config = dict(
    head_dim=128,
    vocab_size=709,
    norm_eps=1e-06,
    positions='rope',
    tie_word_embeddings=False,
    init_std_qkv=0.0621,
    learning_rate=0.00953,
    max_seq_len=512,
    train_tokens=159700000,
    dataset='wikipedia_en',
)
Each number is 50 + 15 x the weight over its row's rms, rounded and kept within 0 to 99. Layers, rows and columns count from 0. The size before them is the row's rms in percent of the matrix's.

# up: layer 3 MLP up, 448x256, rms 0.174, rows 427-435, columns 0-255
# down: layer 3 MLP down (transposed), 448x256, rms 0.116, rows 427-435, columns 0-255
# gate: layer 3 MLP gate, 448x256, rms 0.172, rows 428-436, columns 0-255
up427 105:35 63 67 33 42 69 56 49 51 38 22 47 39 75 43 65 78 65 59 41 28 41 40 45 72 23 76 38 21 72 66 44 57 26 27 62 74 41 58 44 40 57 61 57 22 79 35 52 55 63 64 58 61 23 49 29 42 29 65 65 42 25 44 16 38 60 45 37 32 43 44 52 45 42 34 20 63 65 68 38 55 54 77 54 48 43 70 88 48 32 62 48 34 71 42 74 43 58 47 46 47 39 45 58 55 29 66 40 37 52 79 49 59 71 33 45 47 17 56 69 45 43 72 57 58 73 36 49 43 74 64 66 49 53 61 48 40 81 50 57 84 63 65 37 52 47 57 60 47 65 52 66 53 72 55 50 56 28 43 39 54 29 57 38 53 28 54 34 55 87 81 42 72 46 47 56 53 12 33 56 36 55 79 55 68 40 50 51 47 43 51 35 33 52 44 60 34 56 34 50 14 48 27 59 41 40 46 60 69 53 39 52 48 41 56 34 49 66 63 44 60 45 45 67 42 42 73 44 54 18 45 60 59 67 33 36 46 67 64 28 70 13 48 43 46 49 14 45 25 50 42 58 46 54 48 48
down427 099:44 62 47 40 51 72 51 34 36 45 58 49 24 37 55 70 35 35 38 29 37 28 48 61 69 62 80 57 51 65 54 60 59 39 40 52 51 73 71 53 33 39 61 39 24 32 50 12 37 87 61 47 48 43 76 46 29 63 56 40 39 51 70 34 33 52 46 33 45 51 54 31 50 93 58 29 57 70 62 51 69 42 76 47 56 34 51 22 38 43 47 44 32 34 53 55 29 42 43 47 59 50 09 23 70 58 35 50 58 39 39 78 30 40 51 55 65 47 57 63 45 42 34 48 76 50 62 46 33 42 38 65 60 38 68 46 64 38 75 50 59 48 64 56 38 39 72 56 51 71 50 32 43 42 29 26 63 70 49 53 45 16 49 30 63 59 59 35 50 56 56 33 82 56 40 48 47 35 55 55 26 46 50 54 56 64 61 63 43 58 60 58 65 82 75 49 68 57 48 54 31 64 31 61 11 40 34 50 51 44 40 73 37 37 44 43 47 59 29 30 16 58 25 49 67 81 67 38 64 30 27 48 39 62 41 62 73 51 63 43 57 54 46 34 48 20 86 50 31 40 45 56 34 36 70 20
gate428 095:30 43 53 48 39 50 54 46 47 45 49 52 41 73 61 37 80 42 45 53 21 15 60 48 63 57 45 54 40 44 51 39 51 49 53 80 64 64 63 67 49 64 79 44 64 54 51 32 29 55 37 45 54 56 20 38 42 76 61 65 84 45 50 47 44 64 32 62 85 48 53 64 47 44 80 49 57 56 51 24 65 68 87 54 41 53 56 47 30 34 62 33 32 48 62 48 51 56 65 16 58 34 40 56 73 51 60 44 55 52 64 56 36 68 24 55 55 59 76 70 75 86 27 76 49 46 36 35 50 51 41 57 55 36 70 64 40 62 45 58 47 69 51 57 74 83 24 71 31 64 44 34 34 65 28 58 47 53 50 55 56 69 44 52 61 30 52 57 35 62 46 47 39 48 67 61 59 32 47 50 32 60 30 29 66 60 59 47 47 36 58 41 29 34 69 53 76 27 68 68 54 55 65 15 80 49 51 34 45 67 61 45 40 63 66 25 56 72 57 35 21 54 39 45 61 61 53 48 44 44 29 62 36 56 50 43 55 16 44 66 35 57 54 45 07 54 67 69 64 31 61 72 83 28 66 69
up428 102:56 43 54 53 73 48 20 72 61 53 39 34 38 35 55 79 45 67 43 53 52 40 45 47 52 63 70 70 46 72 51 64 24 41 23 45 53 42 40 50 59 60 42 34 16 62 31 61 67 69 72 58 33 35 63 62 44 10 64 35 67 66 50 55 54 67 70 50 27 52 35 40 28 56 64 51 35 49 61 70 47 47 22 52 61 65 40 36 48 69 18 55 42 60 30 47 51 45 21 48 52 55 31 43 51 56 43 47 32 54 50 61 45 43 36 51 50 37 50 60 34 53 77 82 19 41 23 25 71 66 61 58 87 81 43 48 37 54 65 54 60 63 30 56 38 38 57 57 72 59 53 45 48 67 68 47 44 37 60 58 34 44 47 51 69 36 44 46 29 59 21 49 58 38 71 60 53 62 33 69 60 36 40 36 45 41 56 54 58 55 45 42 50 54 52 45 09 42 65 53 58 57 51 69 20 57 44 24 55 64 61 72 59 27 31 61 47 20 44 74 70 33 39 35 74 35 74 20 26 75 35 47 86 61 32 78 69 49 82 43 39 49 55 37 69 37 51 42 40 52 25 38 41 52 31 36
down428 102:30 55 53 44 49 47 32 70 42 42 48 49 42 02 57 35 56 60 62 38 34 60 48 42 47 43 36 52 35 40 49 29 47 51 26 76 54 27 61 66 41 65 51 48 36 27 50 39 57 56 52 24 46 31 59 73 62 14 44 36 53 17 64 50 34 36 51 67 53 70 68 47 44 46 40 64 45 77 71 57 49 57 72 44 68 45 45 25 55 70 54 49 40 49 28 19 41 37 72 47 51 67 49 56 60 35 52 43 53 39 64 48 48 38 74 44 47 41 68 60 23 31 51 55 37 59 64 28 42 21 54 41 52 41 16 75 53 32 57 34 14 64 39 77 72 51 53 56 57 54 68 66 58 60 54 16 20 35 29 48 23 63 51 18 76 58 53 44 35 54 52 70 36 42 49 18 41 50 64 63 61 48 33 55 22 40 57 62 83 34 37 44 41 48 72 66 64 51 41 64 53 84 33 53 28 32 44 43 69 61 56 43 19 38 26 51 57 56 49 54 45 62 56 69 55 65 65 42 51 63 61 59 58 43 57 57 59 86 32 54 57 45 24 74 88 69 56 55 60 59 40 47 67 51 55 73
gate429 104:46 39 45 62 69 48 44 72 48 25 42 64 52 34 36 46 36 70 25 53 67 49 22 60 51 77 78 58 55 68 54 42 68 27 46 10 69 45 46 60 53 60 42 58 57 56 55 41 45 53 46 58 63 55 57 58 30 33 39 51 54 50 35 42 29 67 60 64 29 46 61 78 65 81 41 62 35 76 64 33 46 35 17 53 40 73 51 49 61 50 44 44 42 19 57 55 52 65 52 35 50 40 47 51 65 58 77 50 55 87 41 54 54 47 82 49 44 38 59 38 43 35 41 50 70 48 25 47 57 62 48 58 35 37 52 72 65 59 35 43 62 67 61 56 39 69 58 46 59 53 87 50 45 07 65 64 76 50 38 60 97 55 22 73 38 76 43 54 65 41 30 35 42 56 59 60 44 80 57 30 48 62 14 49 41 49 60 45 51 14 24 44 32 67 62 64 61 53 67 59 15 33 32 31 35 65 61 58 35 63 76 63 37 35 66 54 49 56 56 62 56 42 46 48 55 43 27 56 37 56 57 75 54 54 56 45 76 82 54 58 49 46 29 53 42 74 69 56 46 53 61 65 82 38 58 45
up429 100:54 20 65 56 36 63 47 68 43 55 57 55 59 39 45 54 44 26 40 41 66 54 54 39 54 38 62 76 52 45 39 57 33 56 20 65 56 56 78 73 32 73 56 42 73 25 59 54 32 34 43 72 58 40 42 40 41 71 47 40 43 49 50 72 75 38 67 82 47 48 62 31 61 54 95 51 56 69 47 43 57 29 44 31 45 41 51 69 62 50 41 49 42 30 43 62 72 69 40 42 65 40 59 35 43 26 48 72 56 61 41 47 77 55 61 54 42 46 52 73 66 11 62 44 61 39 61 63 49 47 53 56 22 44 68 52 71 58 70 51 63 59 54 40 54 66 30 30 46 43 64 44 43 84 38 60 47 70 53 44 48 52 52 39 49 61 34 47 64 12 39 43 72 27 43 48 27 40 80 15 50 75 59 54 48 40 54 78 59 51 68 62 78 26 37 48 76 42 45 55 60 35 52 36 60 45 61 49 15 66 55 43 48 63 47 50 39 22 61 58 51 67 54 63 55 57 31 34 62 24 46 62 44 37 71 46 30 45 51 99 28 55 61 87 58 38 84 55 36 35 54 32 39 35 27 49
down429 104:49 44 81 54 48 64 42 11 30 42 60 36 46 45 46 29 46 45 34 34 40 50 76 77 43 68 44 54 53 41 37 33 60 56 56 47 17 41 70 46 49 52 26 75 61 57 52 67 30 28 56 41 35 33 41 49 64 67 53 50 48 26 33 75 28 42 36 44 24 42 53 25 34 73 53 53 48 51 63 49 54 43 42 54 62 51 25 43 23 54 38 23 55 21 61 64 65 45 51 68 71 58 09 49 56 55 72 50 60 67 45 70 58 47 45 71 66 65 48 82 40 16 59 38 70 73 40 45 51 70 54 58 35 68 55 55 48 17 48 73 82 47 41 47 31 45 42 67 51 54 79 57 55 61 49 41 79 39 16 60 51 50 82 55 53 67 17 76 69 53 48 65 63 14 56 48 52 51 32 38 51 42 64 64 46 36 41 62 78 70 44 45 46 35 64 51 63 46 24 50 50 45 54 30 54 60 43 48 41 61 51 40 76 20 64 39 70 65 58 61 51 43 23 50 66 66 25 25 24 60 52 63 51 34 49 49 53 55 51 79 81 51 24 62 36 42 51 47 61 49 44 51 48 49 37 47
gate430 099:59 26 60 37 50 58 59 69 67 44 42 46 66 62 69 45 48 46 51 68 55 53 37 55 35 72 50 47 71 73 53 28 37 68 50 43 29 52 57 16 81 51 42 44 38 73 56 52 14 65 62 52 45 68 71 55 57 39 65 52 30 24 79 36 60 59 48 77 58 67 61 70 57 51 30 45 39 82 53 39 17 41 26 68 70 40 33 48 69 49 64 47 47 67 50 39 73 58 44 41 52 47 50 33 45 80 32 74 65 82 17 28 42 71 57 67 28 36 40 52 59 38 66 76 23 68 62 36 58 54 54 34 55 74 44 47 40 63 31 49 52 42 75 52 60 53 67 54 51 44 36 36 26 46 62 51 52 39 64 42 18 61 71 47 65 58 40 60 29 54 62 48 61 67 35 30 57 62 51 61 46 58 39 52 38 51 54 50 76 55 72 37 26 38 60 29 65 70 42 36 36 39 66 53 37 51 61 30 22 51 43 37 43 62 67 76 89 52 26 59 56 43 66 71 72 57 55 44 57 64 40 59 63 56 68 68 76 37 33 63 31 28 47 42 57 62 48 66 59 41 19 56 53 92 63 52
up430 098:55 40 35 48 30 51 38 68 46 43 52 57 75 39 32 53 27 47 62 64 59 62 83 86 38 42 52 50 32 63 48 74 56 52 49 13 59 50 58 34 53 49 31 48 20 48 50 44 39 66 47 63 49 35 45 56 58 56 29 53 58 33 25 55 40 27 17 62 62 53 43 61 65 74 39 63 48 56 46 49 39 39 52 46 89 21 47 73 69 32 22 57 51 54 20 53 80 67 39 33 55 57 61 36 46 34 53 57 44 73 40 64 65 59 74 43 53 49 08 53 59 49 62 36 50 42 55 27 31 55 51 37 18 66 43 29 61 62 34 50 44 53 26 42 32 61 59 47 62 18 29 27 43 34 45 53 47 39 53 46 28 33 45 96 58 64 73 65 21 42 48 41 54 52 46 66 62 69 46 33 40 60 52 12 36 69 35 63 70 83 63 65 83 60 78 74 80 43 31 35 41 60 50 52 68 49 53 34 42 67 67 53 50 63 62 54 54 35 51 53 26 50 46 62 94 50 32 53 41 41 36 66 71 36 46 50 53 50 64 46 62 42 53 69 45 54 32 70 45 49 38 55 47 51 37 53
down430 096:64 40 61 43 55 55 53 60 75 45 67 84 38 47 52 49 32 80 46 33 43 45 54 44 38 43 47 52 43 56 59 57 60 54 62 32 47 73 32 65 31 17 58 34 48 38 68 40 40 41 66 60 63 47 53 10 10 73 67 38 61 30 68 64 57 69 64 81 64 57 53 52 70 71 41 59 55 47 46 50 55 38 67 55 66 28 62 86 49 25 55 52 32 65 74 65 44 12 54 61 56 60 87 74 50 36 59 43 70 59 30 64 72 41 42 50 42 38 37 77 44 43 59 57 30 57 32 40 55 54 38 67 57 36 41 30 57 58 50 40 77 31 47 57 58 57 43 52 37 24 59 47 30 56 43 71 31 23 61 81 09 38 57 55 64 72 64 54 51 56 81 74 33 81 35 68 24 50 67 45 67 59 55 51 51 83 54 41 64 57 71 65 64 53 52 69 41 61 43 40 14 60 61 57 61 33 43 31 63 63 42 62 53 43 69 91 56 53 53 54 41 65 33 65 53 50 55 62 34 61 23 52 39 75 58 39 52 52 58 54 57 22 50 48 51 62 63 51 72 45 47 43 47 50 50 60
gate431 100:68 66 31 43 65 50 31 61 37 78 19 46 36 59 44 48 60 54 51 54 57 39 62 46 57 48 45 70 49 55 46 60 55 46 41 75 57 64 57 55 14 42 45 57 34 60 89 50 80 90 53 58 72 51 36 38 44 68 65 31 55 66 43 64 60 76 51 77 45 61 49 75 63 78 42 27 61 65 63 37 60 50 46 45 36 52 44 54 80 81 35 34 40 40 59 70 42 86 47 49 47 33 40 65 47 65 46 79 53 46 49 34 45 40 45 44 50 53 47 59 50 68 33 55 23 50 61 44 59 45 52 74 68 57 42 22 37 35 39 94 51 47 47 61 57 65 86 42 28 57 58 51 63 45 44 83 54 58 58 52 40 38 35 58 53 60 61 49 61 28 53 37 37 44 68 45 72 59 42 20 44 53 47 64 77 09 66 63 54 59 59 51 62 51 58 67 41 73 66 49 62 66 59 79 52 38 45 57 38 59 50 64 56 25 53 63 37 46 51 74 23 32 17 32 66 26 71 28 80 67 56 41 44 25 48 73 73 34 56 48 54 32 54 44 34 15 56 47 51 59 59 49 34 52 42 67
up431 095:26 50 62 40 72 66 51 76 56 41 43 45 43 52 48 15 41 46 50 75 64 41 45 69 34 71 55 40 34 24 61 60 44 55 13 63 50 50 64 42 46 39 40 50 69 69 35 52 51 87 63 42 62 36 43 33 48 40 47 32 41 60 55 79 64 90 43 61 67 41 52 36 39 54 51 51 62 48 58 41 70 61 61 54 29 61 38 38 68 55 45 34 42 36 28 46 60 73 31 41 43 63 41 41 71 48 52 43 53 26 60 55 13 56 71 62 51 42 52 49 51 77 34 41 57 46 70 62 58 56 64 67 58 57 79 42 27 43 14 65 40 47 59 44 02 52 41 39 66 39 36 72 54 48 31 35 42 17 60 45 55 36 54 62 64 48 54 50 65 69 53 64 65 42 60 36 55 28 47 37 38 23 32 74 43 43 52 30 68 60 56 73 63 68 30 57 50 57 31 50 78 48 30 50 36 39 37 64 54 42 64 60 43 63 37 79 47 44 28 68 65 60 32 33 38 54 47 48 72 42 50 59 38 08 40 51 25 38 71 42 76 48 42 69 54 28 69 55 42 56 48 80 17 44 80 25
down431 098:53 33 77 40 28 66 63 47 62 51 63 37 30 76 41 35 21 36 44 58 39 27 34 68 54 76 60 28 57 51 35 60 50 42 46 47 38 38 51 39 28 64 45 58 34 65 61 43 49 46 66 20 42 60 55 59 36 50 47 59 60 26 41 43 76 48 25 41 71 35 57 31 32 49 12 31 75 52 38 32 70 51 53 27 50 52 43 64 38 38 52 59 67 39 47 52 36 67 42 31 44 46 80 37 34 29 49 54 32 52 48 73 69 42 40 32 54 26 47 37 31 38 30 36 78 47 70 61 49 69 61 67 46 67 42 49 65 59 20 60 79 53 47 50 27 38 25 37 30 58 40 49 33 41 61 59 56 36 41 45 47 20 52 42 72 61 41 34 53 30 49 08 45 29 43 58 62 41 55 38 26 78 60 64 58 50 74 62 43 57 61 23 29 36 30 55 53 43 33 57 53 59 41 62 26 74 62 55 55 41 56 45 52 37 81 46 49 38 57 81 46 66 49 31 52 58 32 67 56 45 73 48 31 39 66 71 64 37 68 41 88 15 33 40 42 66 63 45 69 66 65 60 32 57 47 75
gate432 100:23 29 16 51 31 55 80 66 70 45 27 45 34 55 50 68 37 43 47 72 41 69 65 41 33 39 52 26 24 76 41 13 53 70 67 79 22 37 51 40 64 46 48 44 34 72 21 31 50 50 41 58 54 65 59 96 32 71 66 57 47 40 51 76 73 42 54 31 54 34 35 36 60 53 64 44 46 56 53 17 55 38 49 66 48 87 47 41 39 44 46 48 52 50 44 66 58 51 44 72 16 40 77 45 35 52 30 26 60 65 28 45 44 56 47 51 52 36 68 56 37 11 63 55 24 26 58 41 60 65 64 56 44 63 69 42 57 36 52 46 30 73 88 45 69 46 36 71 27 34 60 32 59 51 55 69 40 65 55 26 38 59 67 73 51 73 25 51 56 39 44 34 85 55 67 53 50 47 52 58 39 61 61 64 37 33 43 75 60 47 63 34 89 49 70 76 50 73 35 42 45 74 40 59 65 55 44 39 55 60 30 40 58 60 31 50 47 40 74 66 68 48 39 50 57 49 52 32 62 53 53 41 51 59 53 45 40 53 43 55 55 61 36 65 42 46 54 56 43 43 54 73 53 34 42 51
up432 103:37 37 57 57 49 48 39 34 61 32 47 55 21 78 64 54 75 19 64 45 41 56 54 59 32 27 40 55 39 45 62 55 54 38 31 62 21 36 29 42 49 57 22 46 59 59 71 55 66 62 47 55 35 41 40 31 70 53 43 67 56 59 42 69 39 44 50 26 71 30 32 51 75 71 58 26 60 31 29 36 57 37 46 47 68 58 20 52 23 60 56 49 53 46 45 16 47 70 40 50 66 47 57 89 63 36 64 53 70 38 69 39 41 83 54 59 33 55 48 68 59 40 65 33 53 37 40 72 78 70 51 38 49 52 50 37 69 75 78 44 61 46 70 45 39 46 50 72 48 61 36 38 68 57 32 39 66 18 24 35 43 28 34 40 70 65 45 57 73 36 49 67 47 32 60 47 64 39 29 55 59 19 72 55 24 31 76 21 28 70 49 56 35 33 55 26 54 67 42 59 51 34 31 31 72 38 51 60 36 36 57 65 50 58 57 40 57 39 41 51 31 68 36 64 74 45 63 54 31 38 47 62 48 27 49 39 53 54 13 44 62 47 34 50 44 43 64 35 56 32 19 51 66 72 37 66
down432 105:39 25 33 36 63 55 66 66 51 41 56 56 36 74 77 47 45 63 46 61 64 72 53 36 59 31 51 37 39 54 44 66 65 41 77 63 46 50 48 22 35 76 57 56 45 47 52 58 51 77 39 26 66 43 57 46 42 20 45 30 38 57 66 53 56 68 80 60 42 82 53 51 68 46 36 52 51 63 70 70 46 43 39 48 46 61 40 42 55 25 20 30 24 59 33 64 65 43 62 41 68 47 62 68 60 70 40 50 36 19 29 62 74 76 54 55 61 51 66 34 35 31 35 39 57 68 28 24 36 65 73 64 37 62 53 46 32 44 81 42 54 41 51 38 45 72 69 88 29 60 42 22 48 62 66 42 63 35 61 60 44 28 41 56 68 80 34 50 66 62 34 49 86 76 32 49 38 29 66 45 57 50 31 46 72 33 34 62 49 39 62 24 43 38 41 57 42 54 32 50 43 85 59 59 57 75 53 58 27 32 62 68 73 67 27 49 57 65 52 45 23 67 61 57 59 60 59 35 51 68 34 60 57 78 51 41 42 55 42 22 38 39 48 49 24 60 40 59 51 63 46 48 24 68 65 59
gate433 097:70 14 32 52 25 65 09 44 50 47 63 41 31 45 46 58 32 57 15 50 57 49 30 67 54 20 28 51 48 07 42 81 66 48 60 50 50 46 52 42 39 53 44 73 50 47 31 24 64 43 30 04 35 60 50 46 59 61 39 39 57 32 56 39 61 52 74 60 38 58 46 19 61 35 76 36 52 42 59 58 33 43 41 31 55 47 29 70 65 52 62 61 44 38 48 42 70 44 53 61 44 30 25 74 49 54 28 65 68 43 43 73 47 43 43 62 43 50 66 53 63 41 56 64 61 57 67 58 55 44 25 52 05 44 62 45 52 34 45 53 24 31 46 70 49 21 41 64 66 45 35 66 64 23 72 40 66 35 26 65 44 54 51 66 53 69 43 48 44 28 70 59 69 57 72 53 44 29 44 19 61 49 31 64 60 25 30 34 17 79 70 61 27 33 54 46 38 50 50 55 33 46 21 39 56 53 59 31 43 33 27 50 61 65 26 32 51 55 43 47 74 62 63 71 43 62 52 53 41 50 54 47 63 44 48 38 45 78 49 48 53 50 32 60 54 32 49 39 54 55 51 58 51 15 42 39
up433 097:57 65 27 64 57 68 57 62 64 26 35 53 53 48 39 22 38 85 39 19 61 17 51 33 47 74 46 34 35 47 78 45 40 53 70 32 63 56 28 60 36 47 72 39 67 40 38 41 36 73 67 59 58 64 25 60 33 60 41 61 48 65 57 49 76 63 30 30 73 29 65 62 54 64 47 57 69 50 50 67 36 51 45 69 39 44 14 42 37 55 51 47 57 34 45 54 47 56 38 32 42 29 23 52 61 44 46 38 35 61 61 56 50 51 65 43 53 35 58 72 73 57 70 36 59 47 52 31 79 25 34 62 31 87 41 62 09 64 50 50 51 51 38 22 52 47 48 83 59 63 44 52 64 17 41 44 38 06 53 52 53 64 59 30 37 52 50 55 47 43 49 39 47 45 67 44 39 41 27 59 19 04 62 61 70 53 48 43 55 35 55 53 53 28 52 55 52 68 64 51 60 37 41 62 69 62 72 69 44 64 54 26 61 66 27 47 63 73 37 46 43 29 59 24 28 38 55 32 35 51 55 51 53 24 46 70 60 68 61 52 46 26 39 68 48 41 46 30 31 47 55 69 53 23 46 44
down433 094:27 57 13 56 45 38 76 35 42 51 65 34 69 45 60 43 38 40 40 45 61 60 51 28 46 66 62 55 38 42 30 37 63 60 13 53 37 52 43 68 66 46 67 73 61 53 63 36 22 53 55 30 80 46 54 32 67 60 51 55 37 40 35 68 70 47 29 49 37 59 62 50 55 73 57 25 56 60 44 35 50 62 62 44 75 51 51 40 62 32 19 38 84 62 60 40 69 61 67 59 53 62 28 37 59 54 52 31 47 66 43 37 86 45 67 53 13 29 50 53 61 56 59 15 23 33 55 45 42 43 60 40 47 66 47 05 47 47 19 31 37 41 78 87 50 42 42 18 48 63 47 39 51 45 22 72 23 35 50 52 51 61 38 60 33 57 55 54 30 44 44 62 47 43 31 55 71 76 44 51 26 67 55 58 61 22 52 49 65 80 49 64 45 63 64 23 67 51 35 61 71 45 82 43 47 57 44 64 67 68 66 35 46 34 45 55 31 66 34 34 44 49 38 51 45 38 28 64 43 40 31 58 46 75 37 32 55 42 27 34 37 53 43 35 54 75 52 29 43 47 33 60 61 43 59 42
gate434 101:48 61 41 57 47 37 41 54 46 64 34 52 42 39 30 68 57 59 73 41 26 45 48 45 63 51 74 28 39 54 49 39 60 59 38 48 73 45 62 27 78 68 59 65 48 47 63 60 47 40 55 37 49 68 42 54 49 70 48 76 71 29 22 53 83 49 68 69 64 38 19 52 49 37 73 85 56 46 44 53 51 30 68 62 56 55 74 53 56 50 68 64 45 46 50 25 30 20 77 56 67 65 40 55 50 45 77 46 51 70 47 25 70 55 38 63 30 43 30 69 68 75 37 70 29 48 61 42 73 36 27 87 42 45 63 52 39 36 58 67 46 31 83 60 39 42 43 31 52 61 53 69 43 54 58 49 54 60 46 37 42 80 29 35 38 44 54 22 80 60 68 55 29 34 72 41 42 21 56 32 57 48 37 79 60 33 45 67 58 34 38 51 34 22 44 44 68 72 79 68 42 51 48 69 63 43 62 39 55 36 54 63 53 44 24 71 51 78 31 29 48 53 41 52 65 70 37 67 36 59 42 77 29 38 60 37 63 72 47 45 54 70 50 57 44 24 54 56 80 65 74 30 59 49 58 47
up434 101:72 44 55 65 50 76 70 52 28 49 58 53 59 43 61 68 02 72 30 63 62 48 67 08 38 51 50 58 55 46 69 64 25 64 50 44 50 48 76 39 37 50 44 37 60 53 61 60 58 75 41 78 44 33 61 62 53 32 46 20 52 71 57 52 30 62 68 42 50 55 81 32 56 39 32 38 63 70 45 74 53 63 51 63 57 51 31 54 67 77 33 44 40 43 52 70 63 49 53 41 29 44 60 48 44 48 40 26 32 44 52 43 41 43 59 53 55 45 72 21 29 38 28 39 54 35 44 60 45 74 67 20 32 37 46 15 62 66 45 54 47 48 37 59 62 44 71 45 50 67 26 37 38 48 45 83 30 70 70 60 51 57 40 41 63 57 38 47 43 57 55 33 59 33 36 57 57 45 63 45 55 31 45 25 74 46 59 42 47 39 64 47 45 49 35 60 57 48 25 43 50 58 55 36 41 69 21 50 48 54 60 73 26 59 74 37 83 10 21 59 82 67 28 36 32 34 72 52 58 34 68 39 59 80 25 57 35 47 53 46 40 24 74 40 69 68 53 71 61 60 43 42 52 65 52 73
down434 100:59 34 59 46 39 39 38 64 26 49 68 27 30 42 58 50 69 57 40 50 42 27 37 53 39 72 22 58 53 57 44 64 78 31 38 56 36 30 38 73 69 55 60 55 67 24 66 78 34 70 40 78 46 20 50 43 56 45 31 56 34 52 80 55 35 48 44 50 64 36 47 61 33 83 39 43 43 43 40 64 40 48 25 53 52 51 45 52 67 41 37 70 42 37 69 70 31 57 41 49 43 71 39 63 74 79 36 65 39 47 43 46 41 67 41 62 63 57 77 45 57 55 43 45 35 54 38 45 36 44 56 33 57 50 31 49 47 56 72 26 08 42 62 59 24 61 55 34 67 55 65 26 71 46 64 72 48 53 43 59 33 27 34 42 76 51 24 57 32 48 24 74 60 52 51 22 62 64 28 83 45 44 69 34 70 31 43 82 58 84 54 47 27 72 66 45 58 47 48 72 21 65 43 31 33 56 94 32 55 63 48 62 40 53 64 33 52 53 63 50 44 74 65 68 57 45 69 49 70 51 64 40 66 40 50 60 53 53 39 72 57 37 46 32 82 41 51 36 51 47 29 35 45 45 53 69
gate435 102:49 49 35 54 41 55 23 54 36 43 36 47 39 48 46 61 61 37 63 42 74 12 60 60 79 68 34 51 44 58 21 64 36 75 53 45 66 48 15 52 51 61 62 46 61 65 39 44 44 77 50 59 41 39 53 27 43 57 39 50 61 27 48 68 74 30 41 59 84 37 65 44 41 50 67 52 45 62 47 46 35 55 51 41 65 72 54 27 41 74 70 55 72 43 79 46 46 46 48 66 35 41 40 38 50 74 57 55 26 74 57 55 48 22 37 29 41 79 70 70 62 41 36 38 26 28 37 60 63 72 21 54 41 65 42 74 43 43 37 44 66 62 63 48 62 42 41 27 44 56 58 53 48 64 54 62 57 65 58 26 21 49 33 61 43 48 64 63 89 51 37 70 58 51 50 30 43 28 06 50 49 44 45 45 18 57 70 51 56 49 46 70 58 55 66 87 52 42 37 50 53 35 64 39 27 54 55 32 35 71 71 60 53 60 19 28 59 42 47 49 62 60 50 66 72 45 66 28 41 54 22 42 38 52 41 56 84 19 48 41 54 84 40 43 49 63 48 52 08 47 63 50 47 45 61 65
up435 107:51 63 41 46 52 46 61 26 35 44 80 55 43 47 33 59 40 38 43 62 30 61 73 49 60 18 71 53 63 63 34 54 63 58 42 09 44 67 13 56 55 34 68 45 52 55 53 51 46 65 87 20 11 55 57 51 68 56 56 43 41 51 33 57 40 34 35 29 50 48 45 49 45 51 31 68 34 59 76 54 29 53 51 51 72 60 69 70 34 77 63 54 61 27 53 68 49 53 66 46 54 73 58 40 47 59 40 45 38 52 45 35 50 33 80 42 52 32 55 58 57 70 55 63 46 56 54 62 75 45 47 54 43 56 46 52 59 59 54 38 39 51 64 41 40 23 27 30 48 67 51 51 74 25 40 44 67 72 32 71 22 39 56 29 11 67 71 54 64 35 30 51 58 59 56 22 57 58 74 41 55 64 53 36 38 72 58 63 57 69 24 57 83 44 75 46 76 37 89 54 57 61 44 51 39 38 45 40 54 52 47 50 55 57 42 46 28 38 85 54 52 23 54 66 49 59 36 12 34 65 17 78 32 47 38 24 51 44 78 55 60 55 39 20 40 55 40 55 44 48 56 26 60 51 45 39
down435 101:28 51 36 19 55 42 43 51 59 20 46 45 58 42 22 62 25 50 60 66 26 54 43 35 62 18 52 63 53 47 66 43 33 48 77 48 42 48 45 50 52 60 41 46 36 19 35 54 79 51 51 43 58 39 74 21 73 63 36 76 56 65 25 71 73 49 74 48 41 54 10 43 56 31 31 57 17 50 41 33 23 34 64 52 67 45 58 48 62 84 70 57 69 52 40 26 48 30 40 64 58 67 28 21 64 48 61 71 70 35 42 71 69 61 58 50 22 45 55 78 66 65 53 78 37 55 53 44 46 65 53 53 59 52 57 50 54 52 47 61 70 42 50 31 61 22 71 36 50 49 37 51 23 52 39 47 53 36 50 49 37 42 31 32 59 19 31 45 70 18 70 28 49 48 50 72 57 49 35 32 69 58 80 51 48 33 42 58 48 61 68 51 45 69 55 67 62 37 79 55 54 40 36 59 40 38 39 56 61 80 49 59 32 53 51 66 30 63 50 65 72 71 78 18 57 41 54 42 59 54 51 47 68 57 73 37 56 76 47 38 29 43 56 43 58 49 39 53 30 45 43 35 42 43 28 29
gate436 098:51 32 69 90 26 56 38 45 14 50 28 58 58 64 36 25 60 63 29 66 39 34 63 37 71 30 32 43 27 32 35 33 37 33 50 59 65 55 25 67 60 39 41 71 44 59 43 48 25 34 62 18 38 60 46 34 75 52 85 61 48 22 56 51 71 58 40 42 71 56 67 58 46 19 52 43 59 42 39 06 48 75 42 45 67 53 68 53 57 61 61 38 68 29 55 32 31 28 55 40 75 32 65 41 55 62 58 49 39 66 58 65 54 59 30 41 33 70 57 50 60 61 79 41 30 31 51 55 49 59 53 51 25 51 51 35 73 74 45 65 55 22 26 49 38 40 33 60 36 63 47 63 57 51 63 59 89 33 55 56 57 69 48 54 54 64 54 51 48 35 29 42 61 42 65 47 71 55 41 68 39 61 40 53 13 52 50 44 57 38 78 36 44 55 40 42 65 50 33 60 56 51 66 51 51 67 69 41 40 45 63 36 38 54 63 48 33 43 99 51 51 40 43 43 32 68 48 35 47 57 46 33 47 42 74 35 55 27 50 57 56 42 44 45 48 29 44 71 35 39 72 41 41 40 12 47